Part of a small language model's weights.
Size: width 448, MLP 1792 GELU, 44.7M parameters.
Architecture: LayerNorm before each block, rotary positions, biases, untied embeddings, normalized queries and keys, attention and MLP in parallel.
Training: a variant of Adam for these matrices, 628M tokens, 9585 steps.
Each number is 500 + 25 x the weight over its row's rms, rounded and kept within 0 to 999. Layers, rows and columns count from 0. Numbers have three digits each. The size before them is the row's rms in percent of the matrix's.

# down: layer 9 MLP down (transposed), 1792x448, rms 0.102, rows 1373-1472, columns 128-191
# up: layer 9 MLP up, 1792x448, rms 0.0653, rows 1374-1473, columns 128-191
down1373 103:480484528451503502528535493479489497499553502503481487451531523498481491506515504476513510511517490515509499525478508478578487487507512482485494511515516531546464516532502506484481507511510535
up1374 100:514481493495474483450483530462450486541495480487496490536488496500508450516475537512492491471503527464535516475480525423503479519482503516476483537466508541504456510505528554498523478430501501
down1374 096:519489486489567495511515489499548482487537530484507524473473508506500514483502515468534500524530468513521455494536477545498558502535479463558518472499494500474512503512439470489475527503500466
up1375 103:481532496439492521505516480476546495504508446509515483490503521521491503505517565473534479495477488501527498476524457476475505514500549473517478515500532528521466504519496506441488553474491461
down1375 117:502496444435496509470504456503530504530503538488475463518460499505490503483501519521505461517532478491503500552492502502476497497536493530513500496542529514509546487456446508534442490462502529
up1376 098:462531503491495510497504495506483508482542476514530478507513498506529483534489541508491497489495480485496489465510483477490475510517502462491499521495511503507526492507502474463543506513506501
down1376 098:534518480531494525507489512516494512520535507477472525498503481472536484514552551514497496492547494483520485510467509525528511467476436478539476517519528469501477471505496527543443478497492498
up1377 097:501511511487485496500476495461498460520498490488546551499479508506442499527529550495482500446530490507491504479524461485482473479496458507507518533497481529541464496517511503395506487517523509
down1377 093:496471504485478513501500513488521517490510504502515543484471495514496466498511491432510482514494478489509512520478488489586507500455504531497473513507464486497481474520532488513476509460488507
up1378 101:494476499474444505541499487522512456564514490513531492494488511495473499526484511512541498531534534495528516472497475496446509548478499481507475512499512545499501492502511485517487528473524491
down1378 105:519560512473482560473476517478499497489504551509464489486516468496517535459527515490495472450530468475495541495489534472502520480497450490504526509487493497523486501514512540484521471503483482
up1379 095:497542509473465491530476517528531515498548496515516498483541470507463475509520480492486486530501496477548493454485498491492461551473473484515478542474485501505542470499545513533494515534489518
down1379 092:526462487500502463491521533472461547480465506537472470490493513474517499496476518505512519468509515502462504534535465507449530523518462517512511496489494502468477513457482528488516527519484531
up1380 098:468480496464455514483505520473483460506533526528474481543516439502521516511517530472502546509521464461498463490469511509499484524501512515475474537553488521473475496454500516469504487471481486
down1380 103:499546461520462481510498486526520510500497462526482481486496557530481490498503467515501520466467537549529447527502522462511512512487486432503522472420498464558529541484459509472504483475540503
up1381 100:490515499502454473516552503471508506526512528551485511490500508515446462500480545516499517477504508516526491481527510464504496513475511478466516499538488521468548486485534481514516486528499496
down1381 103:484494513503496496519458484543498499489505493513535505509496464504505495509534519543487506489470470505497489465516474482538537495493496502524495475518497550469513527542527457475498485479548479
up1382 111:469503505481510547504537514468508513524490503487509498501503495529529543535501501514506511469489513489521510496518480510506471521494485500453530493466499503512476475473540494502476490521498488
down1382 110:503517478512544492485455498471475507458545490477549480542476503512471464489527496437459463526500504517510513518536478535529518505477513524510495509518499476506552534515478537509506472522497488
up1383 098:513487442485531526540522491458520509501488507504520482474505483508513489522466508509452444475464504462472495523505514462464532496473477468525499514497506526524526507512528538510535493527472507
down1383 098:514506578525465533501505523508510536523535517472495533490491556518484492493560478519518497501499485528506547531496463531516473497459513527484479498497524516469522518486513507497464536473538529
up1384 108:472514497516447512529498481469507484474505525494504523492501505541436471500515524517485481502517544455470526507547461484499473494525574464516500517477488530486495467483525536461516529501505482
down1384 101:497520463589518495492508515502499476469477463542497530515471543499471483453494506469506503511523513521501488517503492492543514490479508482501505472468485511501515478493505506526523535488503572
up1385 098:497485508496471544516522501523495480534495487498531481465504507508482483492494550461506525533509494491515490473506524442506490549507492485553462485461482466533475508497516499501511518476484480
down1385 100:481519514498555498497522501504508526533508522544480499473477496476514468501458474513502525541506484518528498484486500474467513496476542474480485536518506464520516501522502479530533460499488562
up1386 099:483523508503530471532481519511465518514524487469448561497447512488490494508480497468523523490532530454477471453487465506496501522489523498466523509471493491519497512554538524522482467498489456
down1386 092:507518476541516508500475465503481486513520553525531468509581517496493486529533513517465476529477526528544506486462493513568460499535525517505503475480532508488435504490448440476514545489500543
up1387 096:515525509497502474512514547465467501466512511504483505509495448496510482554461524503494514515509501527486509484484503499477461536517439511499501483532511487490494513507534498511531447524530477
down1387 095:482456521515448516495516491482493453534467450517522532524513515532519507471531443484471501493498508485511520531501510474499559539517507467490545519486517482500523484518474534499529588490474490
up1388 091:493513487525500514485521480461488518523541516514504467490469476480509500489546488492496528487525470510505468469520519511509498500508509471502494528493526449520519465520514544447524501490524511
down1388 086:544489486494509454500511496532529513497496503508539520501480481496425522490462498469517518465454504540486465495506458530479531483515475511524525479519511547488493522478513510495511509488473520
up1389 103:477508491502525502502522502463514463458484513440482527490496507464461507449460515517548504503484517537526511521479540497493474481502469502489493509505506543509548456508478509485502474483495480
down1389 100:487502462514475510483512515512502485508530507495559527463502525491513457520519481493510504486477474496534532506521478507482489490488517506553478522519511497486515539472504493517438491452515492
up1390 106:503495423470428462490458493520569505503510449495479474517526518531482481489475500528521486494491520507511492514478516516467487519496533510484552531489511510467532498429498526474523516510488478
down1390 104:534522538513536489525509491529506522481515516502509485498507491544495521498485486464500497497487476482495489485498498504510484481488487448494473474499508526514493510541487499532478483488517485
up1391 110:515453482471498503472485533453469490521504511512569515506498482501500517560494503481480496482501488509467527495500494478488476529507507513518522478502506481523536479479485481523498532556495510
down1391 114:549537493521477503497510503541528484464478472516464511528529507455517510476476578519501498520521517476566507464499494496497532502518515482481500565518480475515514515514531521463490507497494508
up1392 088:490484496485476502498495499505484526512513490490490491467471493496498442508543559530470482513558513515525512520526481501488438533478476460484523513474557472528497522491486533520487509485486527
down1392 089:502507479488489495470512488519538486482461495526479481514514505509515525505455472500511508501448466479494452500521487477508496504545523538509485497485512509465489435511482487481504449526472503
up1393 105:486501493486491496523530527479478499499522512462518513512498495508474519547475492499503469479513481495500542488475481486497482486514464457436532491516518521482516496499518548499491496539476553
down1393 111:505490498477480490535481493508493473461522475518496496498491479454509481465536465483458458505497479535484485508520501494446517518519551489527538482511506513495471536482461514459485480493473482
up1394 102:475499500500497493493490536499548505491511502485507534485489510520458538525507531500535447502500516486477512524529489496502516473460552454527561489516456542471506496469540477481555508493457478
down1394 098:521483468491442466484524505480459504487495435487536498479505510463495452481512547443463480478522481555526469488472495539558501490483462483506526519501516445521482547481522516502512492536529469
up1395 092:493513481478497534536486532477500494481489492473502493529518426535505459541520563498476500512517508504506502495485484505506481510506545485499489548468505511540487478484519495460491499501522542
down1395 089:513509514524514475473562535513548517497490482501513512493508494490501540508466411494501488486504482521504456497541525470529512457504463540467524505477500511493510510518501492526473529478520470
up1396 106:495463509513486528519542522472540466459548512459511537473496461528450473488550501510513507512543524513517541508473499506508497496478487493518497512530498533522513503481532499500516529506515589
down1396 108:514505511570524509518490524495530499485479504490502545496505516472512477522495519497498464482468487490477475511524496513672535496492518509506501509513483481491512516533524486518527491478497505
up1397 105:536523479466482498460554502534534478463489494513497502491526483495486499485459502425510507451457479485476509513484457492472502500492505482464473486508505511530484512523476461512516531494546510
down1397 117:489497455506493506498467527476502498529492484501524518484515495486456489463491515507487512522472504478517490483573536458492491469459511483504532462462505528494486463476542503477496469481503494
up1398 104:514451503510451520440484466517481543488469470521510518514510521501511530505501517507508526545505518504497525527554537498501493460560526500486567507551511520486495504519502536470493506475518506
down1398 100:541481502541539529566509491515459532477511526516464483453479490477503467475495467489490492455474525476499504469477495517509508492499489475489463480482477483458464517508522514496486486504538533
up1399 113:477507510512489463488464483518528491502519513506494481543484497480507431537493541504469506525478544512509518428483519459510514517464556430468496497481490488525533445515482489496450480505508528
down1399 116:541537516555477513502506458496522524503509500539464509494468467508504462558494491501530538534500526508536476471528526466549526468493469453477461490471458496507483492482484551517543506480538479
up1400 091:509479474507522498477496488529569463497491500497525492488490509508495516519438514485515524501520529533481455523446473478491516501507529520540498517486502481486498456505494499487505511502514546
down1400 093:475445521472501517490500519455483488529500537483499514519486520459479495496556432487505467500480455515535494497521543503471499482502509472484506534509493464491545541458509525552507465510477498
up1401 100:504485492490453486551544534446468464480505491526553532489572476518481527494518536513502486523517474477502505483524463503511494517499459488508530577533510514483501445464517509505518506492523468
down1401 105:475525474470540501508514474526518523493513505483511497492485478494518469500488500498510479476455519522465496504488506514465499536462532509487486524466506495535510508491485488487503447476483517
up1402 098:498482481506502532515467470565478509507530486465530498502495488515507519500488521469540515536501519476514462499478478452503493499528504508486499499508518508547467493529493476504494515476451512
down1402 091:487508500510512524495503513441538475472477488497479497506498500526488499505537495498492481479498470514493500503538485489534527500463495523547522544502482437514495501530480520522551522551508517
up1403 112:486477486485494508490496546496470484554473510510523509507505509463525520511493498506543517505471524546496500485495469502495490528490508488513552516515485543492503493519541487473507475488512495
down1403 115:544509497472469482486473532485443502476488458443465505493515515517474501506553470466466496512508505503543498507493524533472475466484459471476479484482507513507528483471502511515510534486502492
up1404 111:488532422468545512510493481474473529512531489482519513482530474503490495502547486514548522502498512515496520503540518519476510519498500443510531485481559527485485483478451528496516497514501496
down1404 122:498499528518482538540485482520485475504510499483466478508519536513516513458517530490484504485506494504553519527490517480494464549498514484506535484496513521499487524464493503474512533453507476
up1405 097:476469494493520508468470529480485483536480479467511501521520509472478494480523499457473479442507451559462488471543555483493491464471488466479517512513492458498487537455510491505501508484530526
down1405 101:484538477478513508519548544512515538496527493491481500484483499551501556513486491517498477491486508533517478463454497494424472525506493543547495529498509474464474495505498525482474494507455497
up1406 097:517486451502484498479479477474530494448496499544480494453490502448525515537527490508556537491485530490525495469476490484493512555479512469489468482536507559511478505512498492487491518493480539
down1406 099:527496489526459479502507518516467530520484476480506528545495539528437493472510499440445512472501513529508534532482534487501508487471519463462485502495488467472534496430534533488524492471464484
up1407 097:539478526486528553511506503488505541507514501499518549461537451468489482488495535470482512477467462519504473471487501520519527498540520508539452490525519507510519508524483531493467506461478491
down1407 095:462512494532513460516529510494491536468487513493527485516500507547476492532463528521472487528500490498488519556535479568529517516494502475473548494477473507528482492487501491461465505530528519
up1408 104:485511502487501494501531518490516507482504483518536527465502443493519492497494504471535467507538483506491503453483514495486530521475495519542471486539462482518534494473521489529515505506466468
down1408 100:519500523540461521543547503509506488521543471512472484468540551525484535506496505511525513517470492524492495546495527476515468517499496536505520490494466476504484503513482485476515520482476490
up1409 100:520540503444469539484487494498472532535495488461501523510515509508512509461523495531532528526501534512522555441509505476432465514525493505526468508500464449512489507500486541513491498511509494
down1409 097:510521494499504513514501522486491507476525473516492502491525516521493536498481522477484492505497455503477446534513497468487488503509484500533525510519534524512495481463508459488509522474486509
up1410 093:532480500492500524442483514483528482495472522476492516497516522548506504501538492501531530515546485482504488522519499489488490487524458473504511486483456564536468470490501519519506501467540513
down1410 098:461547504461530505529517484499476519505491495522487490571497460526498535530502486509483469523469490520499490507484548505538475469507517477485534494496536409471500547484502479505511501463492526
up1411 100:522507466478485472518488486498512497525512516514517483475485482494513449459471531476534499523523534473475468503470531512493483504509502508501523538489495464515467544493506514549545487507484471
down1411 099:461518530461521530491549503495556535477501458509500478521492499488496526525501512510525505486495488492513544513577514483469531490502497512517479512481499442507522510516430505498488512526487445
up1412 101:530468503496502467488483515467475468537501508497480470512536498505467475528483491461486532478537519574492575511541476476495522485447466470483503558535511507542521530507505493533510551482501493
down1412 105:491532531498512546503484492512535493483472549490496532522510488506515557513558492498523493521506439457512453516499508508507497449525509452486503478511458548503475497490495529457472527513530509
up1413 101:489496485474491529491497475538506510486514469514494508479545469508427482456523538487479456476489467537460540491512521530466574524447486513475512508526506506503524496517493512487472469525464478
down1413 101:504464538494486488499513499476474550482481535469463507512482449474518482480487478574512519486522497505471467486478488477493479497491512511534493514491491464511476470468515502531493524522560485
up1414 095:498513508483505533510534473511484477503549525492476488450514523532501497505532505511495540481505533459468484494518528470479485508501511519513502472493556513476505525457482542529573486533473479
down1414 098:485504472528522454498523466510505505460492515494502484509496539494513528539474494478485439496494462496530465464439498494490508522502477493479504526512494440505495505515458438492493510493508480
up1415 101:464491491500486511496471522494478478494505471486493483539481480568501475473476544481500454502477475545518472492506503481479447537508490545495545523513512520535472479498455517513470496447504493
down1415 106:478493469523497506468540522494469460486475482479494514498486470481451488489535536514490542500500508520485502493549487544488534498500543463509552488548481492476532472485522490508514460490479509
up1416 108:534543491476432486522499482530481466527493502500558461504520489537510510532473508520515500532565512539552513512507512482495495531504504463467498491481533475526512482458509524466499520506493522
down1416 109:466499503500554523525508519499486520500463489492475522453503498449509511486514529503530508443467507469488512494518520542495490474493459474474495527522476483481507517526508487484499477490496483
up1417 094:516485469501559514442501516470524488515558506499511495532498477472537461494510516482464443546530503522467476511516497497484438468500538496521492534484492492466495485486523503499471468507492526
down1417 090:483488491501482528504505482516507496490476450504428494426476507487478565505478516489522520435493511448499544536471500466507531494492494487479479508527488496529482505541475497525531498480512520
up1418 106:524515449492445493526498502501540524514538477481506509506557520481518484526471506494543518502451521510565545511480456482496530535473513511495536529498506525478498480447509477479515536513494497
down1418 106:480497500499527536471466511501485504504478524480547514453548556513483455478481441502495501496488514498446506517506484516516448486488538505481508558518507524495524525471553542455487468507483501
up1419 163:519510467491511482486517454485522474451499501480515486471541466476517467544530549492498496506541480508514513495505496480528516458507509426507513514520539516530498462463482516488527512519519519
down1419 148:499510491498502509499509478497517499494511495488504496477520491493519471504501490502520510496485486503530495523509484467759512484514481486503506507509502494505507499486455510489504521496499490
up1420 100:468538485507482475468475575505505478516543513488508505506542532522456498476563482500510511512502513445462511491530496475493461506516489464555502523446497549527486454490545454509491527511504516
down1420 094:519469516539506572518554483494482502505520457520470465452475466461499491482512550506532523473484474525519484474513515467531535518483511512508502495568531497513489519491499559481507523517514506
up1421 100:489497517510485513510503538457514480520522497513491555535535479510455550540562502471497534465597492504507473499493469490522455475424493484519516528493483487530483502527536506486530523555489534
down1421 085:485508456606521484512450522517493514467488462522514495502463504469516501481485474482476475544468552460506504498474545481584525554557541497501503492518510500507501457467489519505511515458474480
up1422 090:465503489522511517489480473521514502468461476507446488457472489510519488495476462466487474553453505495479526490485519486494515481514436480479501471519492462466467486501530499534486466537486478
down1422 084:505519515486440471464479514507511471518521495456551523470516476471488516518524525535512488431535507475510485519481511510469474535527519537515513526515511537515540501556520473475535486486497448
up1423 095:500490485498460544545489512503453505532489472509502487498500534478489486511504478523532510535504532531547559516521483452490474533502545495512514491512515540475462473471498508509515555506494527
down1423 096:501553523502503492501512482513501533479487520473476491520506497504497501530493527469541498506523496471499421504496458527510532505493491492499534516476461520526476505521498483466487501511502504
up1424 095:495479482482496514518515516446526496503484478490507550543579498494486482547499503488563492506461460538473511492539483463491462530460519493497503517486523472524501490509518498545460542504507490
down1424 106:506512520482498472503503524537481480504479498541469482502469499489476490515493498469472502476536536497492486523462531498471475493504508474541491523483476498488479497508521508456492501503496505
up1425 102:500520473501536493518519502549537512455512514483511506476515482512513503490469514450498491483481493544537518483504474491519490492504514499460480477542497525496468513507494524467474530482487501
down1425 095:487484528561491445483478494516475474511519537530519517514493500540501461460505464521483525485513488469503550514517498530566489485487491504475450495498555553510527503483502492509502488522491515
up1426 098:501547488492499468497504538488483495513481464464551533465471453493502501532507502438487490523475509482525469491528442498493510521513502523485450538463509513520480488549476553508528476526516503
down1426 102:568463492490481549504525541471494453500437507526503488492512482542510543464497492564491508482508522507513517531486523469478480493492514480519539450529475535530495461509503469480486505475502524
up1427 096:500485502499495441515545508518487461474500475488489505498503502523446470522520531489490519521548517493525471461545501505492509449497515479460501501516520479483533517480513572534518513546505465
down1427 092:463454503498536474464498505487528559522526519538459467523511454504557533514519475493464468529495516508507538477473542465524504497496478526531473487506508487478510452551481481497512566507492521
up1428 088:473462497494485494504497494492542482435503502495514486513489470498488465480552523502508510483507499486466493468526518476461526514529498447491512478488502476486485511506495518490491488489505461
down1428 091:514511499499479501512527504489476519568480520467512507461516489509504530511495518493507497491494480535508514520460520509532479481472518523527529511483502531494488502505501476508517482524489483
up1429 100:498517490457495552528485506514518459485473498469525488504500488492534467490536490494499530505501493484487522441521514470488529493544515508531527495496514525507482509484487477501506477512470531
down1429 097:512507493488527510496465538493471545515554456523445525522498495564507470529494479501453475500501509522540472478489468506487447497488496487494514487504507464487511496487537506491507551482493507
up1430 104:515461495489537496509539486489532501515516485492507527487539483500505499523463505491477471523476530532529519494515450451499482489540468514486495519545490488517505473495508483505502507514454483
down1430 106:491550492502512517492515486455501523519516479467507508538506493519493487523514477461513489521501491466502457502458472505568514530489503508477541519513516469539537549510505497529494521526495495
up1431 102:529478515489487483493465461488506494462472521483495481454489446513502503489517449510523521500508508476522538487479484517486480526513497485503493501499447481463501515516522512483498483500521470
down1431 102:474507469523521508507496510521477513477495468518499492497513511543496489515485538510508533508450488495520472549541473487557500508507489519474478485526500533524474497458468491490520519470500522
up1432 106:502435458465549469480510537522540486489529452500515529493509462522484504503506513449519479518522524485479469519535505535459509489497507515510518501497537538537533534531487547489487491507537463
down1432 112:496508470477502542484519523499481500501502500472472471529523472542491516508470477540512507534491479491479514533510450542483506482535446534504558505466491457473444502546502462501513560483483479
up1433 097:489508513507499503475485501471512510517496466486513498480522522517547505454484539457487489515506479484513525499527504487474562446534435455500519520496504487487509510503514566448519468469495495
down1433 106:497509497536523518554503488517479478492487535531482512516515482467494506511500538495507505533508543447512497477472517471539521536475580535504538498448517479491454528504503481482501457542515491
up1434 097:507478464505500445510537507493540481495493503538522499527492499517518508526522494478501508518482534533501496504480526497503496539479461512465530495535484439501473481470488568510489512493513501
down1434 095:510563547491497540505457462506497483473505502479505483477520463512509483526512507514488485506507469490558479480501525485510520477514477510537491472484508522493503557491500488424454526499482488
up1435 102:497543485486505481500467505455489513459484477521493528507479492508505524459496489468474492507465465513515499460519516516479525509492483481521461507520512488519523489484482525491483498508504467
down1435 101:487450510492494472502486516523482488503508500516540487518505468546490454531479530513521489512493528499494501495546485494483432524492496519510532454486523512494536488510499529499552519497462488
up1436 100:486487472495448486549517527488519492505570500497519482488527503515501535525530515499505503515513479503517545499538462457488484484485471518502505487519473542527486475481534504437504479525535487
down1436 105:496533491497543537496509515471518460507429483479471477479453530506473473496428497508522511466490534554482532517497510503425507500567547479541485523514493491501459515506467519509519470506498508
up1437 098:539519483456494504491520501537512482521538539533543513492515490456452492505513558508514500504566522550542488481520457551492502462502511485485511502505478521498506508487476478495525480504512506
down1437 096:508528500455506499492493484554494487460473485476468519509495502519522486523475466515486503482495515476467492534490483488545488502518515478487532527486476510499497496490484492467528507510480519
up1438 093:471486457513515471482489509490512488535468543497509543466504460505498506524476483504547512503542528525545517497510510483511451497481475518482497509480480530495460450527506486484503485493518447
down1438 092:480525506512465521491485492522485496535581519485484481534531497466468481525536468481471487510467487463497493480506453498497500505482527473506535470526528536519527520493521516487484509471515519
up1439 094:488451505502438467468494538487497489526490504495543501522490513504483523480542577510480498477553490517523512478501517500468433487472498497517521532488495503476554460475513487502536476462483513
down1439 098:486527502473548507519513480451531542459505433495473453471525503478492498489491479505501532542499501483453494499494517493463556500508528508502505504493502493474439539502437473514515496497500508
up1440 102:507501500496498462492583520459521469519488455513504525494503466500470510529502521488484520515529488512508502448525480514504483550499533507488514492529547514515515506528498521440468480529466491
down1440 099:499479505524496537508477523500446501490515507512522505537507570478523491471448538486507520502517481521499476513464467450479522475493521512507519460467480473512457517519515494528487510481539486
up1441 103:510479419511472517504506495478530500506543469466490524518492519491489469454496529508484499491517551507530499507498515518483508526495478463533508485483457491468486469477526509488468449543492470
down1441 096:538513557534491475518484489525499488493473515506540491482478520496473532549440503477487492449506480504480507505480477478542470463514489518491478509481509538515485555532489540530499459514516525
up1442 097:501518483510483502466510484501495472529476494485514537518522507525511512506510543473570478440549531496505500512494476487522498512539534530500502509490510510521488499508507528442514542487510487
down1442 093:488491440505536530519493495515488484506530504501504492493519489503508515516528466551470507496459496478495526533504465487518518517490473470473500505513513494479488462510534478492480497466514528
up1443 096:507472505497511475454533481501497488489471470521494526472527455537433509517540491482521493479493502497480491485504468469506508502511503514516475455569529539491487477459485519526501497517475489
down1443 095:518494500475486541536462502507469514544531532499544500513516509516505509491510479503507455505514470468507517476533518529464517477501502511516470519466504457448542485493515500501510561450508484
up1444 101:464488487493519491529529500499492520505492478495496495504547509499468476525472534481493485471524514457504492478543479511476529517531521491533502543491471523491516528507521544478498516512521492
down1444 112:454465515508554529535497495446479431484488463495523472533492516460497505479524455495492464504481495504538528495465575487478516485503477501502497499478471511478538496529511476514503482535528489
up1445 103:493501507495489511499503513486498484529537493465481507507518473522531484479526507502515480447459485499535508488485507437489502541530503469537509512522561476513452481505497482529519505454503499
down1445 104:497523476478527505549462480458482524485538493517526489504491510510474476513536480508533511541521549521481487511481487529489492487502462483491539522495507513460507453487497532449512477523533486
up1446 097:512505502514499549499490528477490512526493514479493506491543518535513522492517493489478472522538501514561494487531481493509463499464485509521526489529497501492576522448498470474543534485541509
down1446 091:488488475498493482503490469510544556456521469479497482501452476465462470471459535508492522503542535526477523478539511522515562541523516498453491521493517483468478479501481494470479472552492460
up1447 105:504484508509498544504466514490484488532534502435530493518514480538494496484485518487506483513523503509502494489487508474509433471517507471521537476538493491491488442491517487521537546487482498
down1447 106:494549485520533477485450516500474535499503495506526507519512483523550509452505516508511519493474467493512533522516488482555505483517486495528471561500503493522511492467513519488496534506491487
up1448 100:497485482505497492530492523459505516489555509493510498485485483479494475500545533506506488517514509524518504462495491520486457517484505456535468517491555496502469524503504535452526514490539497
down1448 100:490501549482516483515478506521483528529445455528467510525504510522510524495481513465499482472487480495497499520530516481480478469506476520505542467482494492480464486490476511526506500509497515
up1449 093:488483509514500528536483505484476513462507513500463459487480489480532492516503512506472484470478499451501527487475521481495534522487513480540479474480552475519518510522534584484521504527527480
down1449 091:476476484467491495483503464493526512499473504537504512503538494507485497454494480494505528515507445546553487511510472502480459483489497481491515486526505463512444489484487509478521514469524520
up1450 095:519505500488429519476468517470506495527493510510497472500496503554517508524535483488462490467540520470482548503520492522499483490503491520488496462481499520460506501469477487462497534519527496
down1450 100:486504537488514519465482505465503508479514488465541505464503515502468474514484485487520480504476451506503491511482519512486532544502486500501491536496524499503554511496497502488538504492520465
up1451 105:569488473500457524495493513487483474471495419465484510516531503499511513489532527473503516498521486517527534489500506471501471489469479520477499497477516487522521493495507509474536535482475520
down1451 104:492512509504488503497511500469485469522497504514450520484465533500508520501494493495520542522518482513519539522527487494506499530518533491508518527489506556516492479474501504507518443562523504
up1452 090:479509506487501526510515516494504499481492483542503494551489465485484484511509497512510516505506508476456487509503480514511510519505503462515574474487511488509461494487466562472456466520504469
down1452 095:495497490448537446502524483524520516495480506490496487475511474523492549530433522486524489559502469493528496480493533474476489496494523503497489518496495534439488508487505518522536449531495494
up1453 113:475510493456506505492522524511521519490512469507513507515495506519498496491511481460504478481481487496485480477499485472467501481538525458504469460460560479578494432532492465498490540519502519
down1453 121:523493529541547490484497530492493496519519496495502506478555472485514497515484527574498519527493532526517510481522485492470528493490517517475488485550480502497481478484523515529533533516492482
up1454 094:478528496495518495485501477520482507503503493547488463487506507502513502510533532453458526487474518545468519471533494456501513492487517475467510533463491470502545519540535520476558486471513517
down1454 092:509461478493523508489485488481467482506505530494514513524479456523466519443473459503496493507531480481496507516477473475496454516521453525529465488512506556521459515459480481501469552522486506
up1455 111:501527505480491499482511491460506479453527497432522490475513467532511500492515472489499486459515485494480532520518465454510487488498513487532508506521476512541477468482480478480559515553530489
down1455 116:529496484516475508493512480506510497473504546489509495469499505524495517498507473516486521500510486474519478518499504490677470500492469480510496468500499523507459478504478500512487551521509495
up1456 097:503464463513504510496488478519498497485525481495463514502507470496529500462515524510476495467474529501451488469471529441499476508487507447502542540492528506486503457505528508482494528505503519
down1456 094:493504492532525514474479499481505468518461501515495498499484499480503488535514485576497513466551473501508521522494438463527502495509541511460528519524521514482493499507510523577497530498517472
up1457 101:501510523492507538520492473482501498458522519508479496479518475536498494485549513493502530487496491484518524515518497491485488505517511465537528458469502481541535521471454485492497484492498482
down1457 093:505478479463491466497490492497505482511470488506501506523487524492521465520479452477497494528508547504517483489491521508493495504497487556475475504521500470451487488533538539535500505497497479
up1458 091:507537492478450498466463473491521522523522465508508502443457477547458526531515529513515480459538485516508478451520497493483454477489537513520533510543511491496501499495507509474498477497534531
down1458 093:516478477445560471479478458482458493449484533536502499521474528506493468444543502530488505543462489497448485509451479506440566550519477478517510520486523504486481519484473497483464523453508532
up1459 101:457493515493474509503501513461505495489503510470499531511464493501498494492503542452511494545499461511529506446491507503500537497484510490504504523524541519532474534493525492437498480477509521
down1459 100:482477530512499491486473499518462469498482486526492480511513528528484512488486515527511524467458536465467508536500528508509482490495509473489509481437490505497515487473521501493491497496524495
up1460 105:527479484501535497541450500484484543526502504502493513474506487553523504478505503512534451534543477512517520513515536464501535483485543425531463510500508535524519460484501499470425501473481524
down1460 102:501505537486502529483490519520486520519539500525529532486528517518431513499513528522490464456489535464523516491494508525473474515513491520429453509491521524507460514467502459516519461529507508
up1461 104:466496525509495493511535531459530491467505511495499511504513484539472495533569496463512498523508514479523499491479499533492525506510495490510485482520464520510508481486507505460535522465474473
down1461 104:487529489464539525509490530516512535465511479524466534504506482517485498462502507554532513547466514512491556468528483525456524525469543512472441486496532538491524464484541538502501502517498460
up1462 099:506481537465513483524493522522491493528501445516522467471494487523499498501480499515501546484497497467478563515560492465489452480449504454489467511485467490452516487480490486486515477466513493
down1462 101:484577462500507480478515498499459480458522518473573494547509488493477492511467516494507499479454478490542452499493517533503496509526534502522482516467512485557477477522477501496515518485506487
up1463 093:506530482496499525475504476517521525484533447495468485482536518501498497505457516498482503511472528474466546515492538493508512491509493454528483465484543433456478500510478500490506502478515490
down1463 089:525489566477499445516498531473495508491515489483550531453467474508500521531524458479489508470502462506543510470500445457436486524499500533489516483506518574481474530517513492542508478491522480
up1464 100:507492524514450512534487508539500486536483485456490518456530488486505478489521510505485530520491514457463506518519511455507440494522506454509551488473505529508492449497509475491521462457495503
down1464 090:503488459541562512456502494511510525463524487488507500511512477491511517506511496521505469451516506521539503464483484512531507493493485533445482486510550470522501466486516535501505515524508540
up1465 103:511481502498427504482464496467502508502503475474511522475508501520463463485472548453492500482468456493462470486515501497492497507491508513516510518531477475523540517519518519475491492503487473
down1465 114:512483512436538514512457520514512495507499488507513486496540539498501516495547467509498489509484538475501565487508467473428526482488485524519505485468478514462481459486496461529475568509501497
up1466 108:530524504486502514501520495468532495454458507497519517486499492542484516473558491493491485520539489533538525459505472492486482488508469455489514494514562484516492520463502512457503499527500492
down1466 107:511503463525446503549508517501475485484506461538451507498534495476507469506497491522507506517497516508525457486475539497563488490457504479498514486455481501499459497526511540512513505545529483
up1467 099:501510456507501473457514504515490526474476434525517487490497498525494490519484479483527540486527525556511478483519479511488522472469528480480521492464508471508518492500498504453455466468539487
down1467 098:450444507570528515502490471497515515512496500522504483536534507506546491483492491487468489476482507432480489489481500491563540476530498509468510473477488486508419493520504458497510520481510500
up1468 113:512507501493477539486488507518512495461496480500508534467543525559494470448488508503515473482493540492484525521479492441498484473494541497552489535477481517530476551514525490481494532479528522
down1468 105:490527494518525546467469527500483422495466435520528512473515523522466468496471536449516524538527475509516498497530493489523501491466563485477506519474460529494503511460554498542508501509491502
up1469 093:496491501516575460523489507495514490466506471509534552500485489518491484486494549500556510503477515515513480468474524473506510489479547474462496513479510526498526482449549514524562528511490516
down1469 089:471523457539447515485514458506472486469466498488514432544467525477498529530504507462473481476510468513529495493482487512519514536561496544537482506522478503464481519557453498538511476454504460
up1470 101:485505488488478487476483512504487499519534516452482540528533437495504483507520502490505537477500513520485500467492496480485510517469481477459480514491507458489478475502497475502505514525528469
down1470 108:503531502524521501500488511510497497521465484488507499546491507488481462482496482510478463517510524526504537519490520492521506479484514474490498518471461533520508530522525462483499507497475513
up1471 103:483490520505529453517497512493566484471456487467548534487533496503492476512512519471477489509483533495480519488557489459506474529471492501487455539530505442495495489493553494464485542542478477
down1471 094:543519498515502508496511515451529488477507537515482509515494484497489511505523441528506528451503541518527514513493514480528512508490530512514510485533533538554481498538514497482516488488538504
up1472 107:542508513516523504535531523439503471474498490496486520528494454520466467513508543484492521452541482495503508459494491481511480483450448492477527513451484474488512480486504496501513508521507489
down1472 094:501488458566551475524468512516515505491493493554515500550457547541491526477476499507503498535484504493488536472478494470486512532515535483488527503536545511498437474475503501494486490501531521
up1473 099:528445472516490505455515540466537473520505517479518522510511492527493502477499503502506484485494527510506489510530481500518477517505455469536519512508502535556483491487527492462530573438523550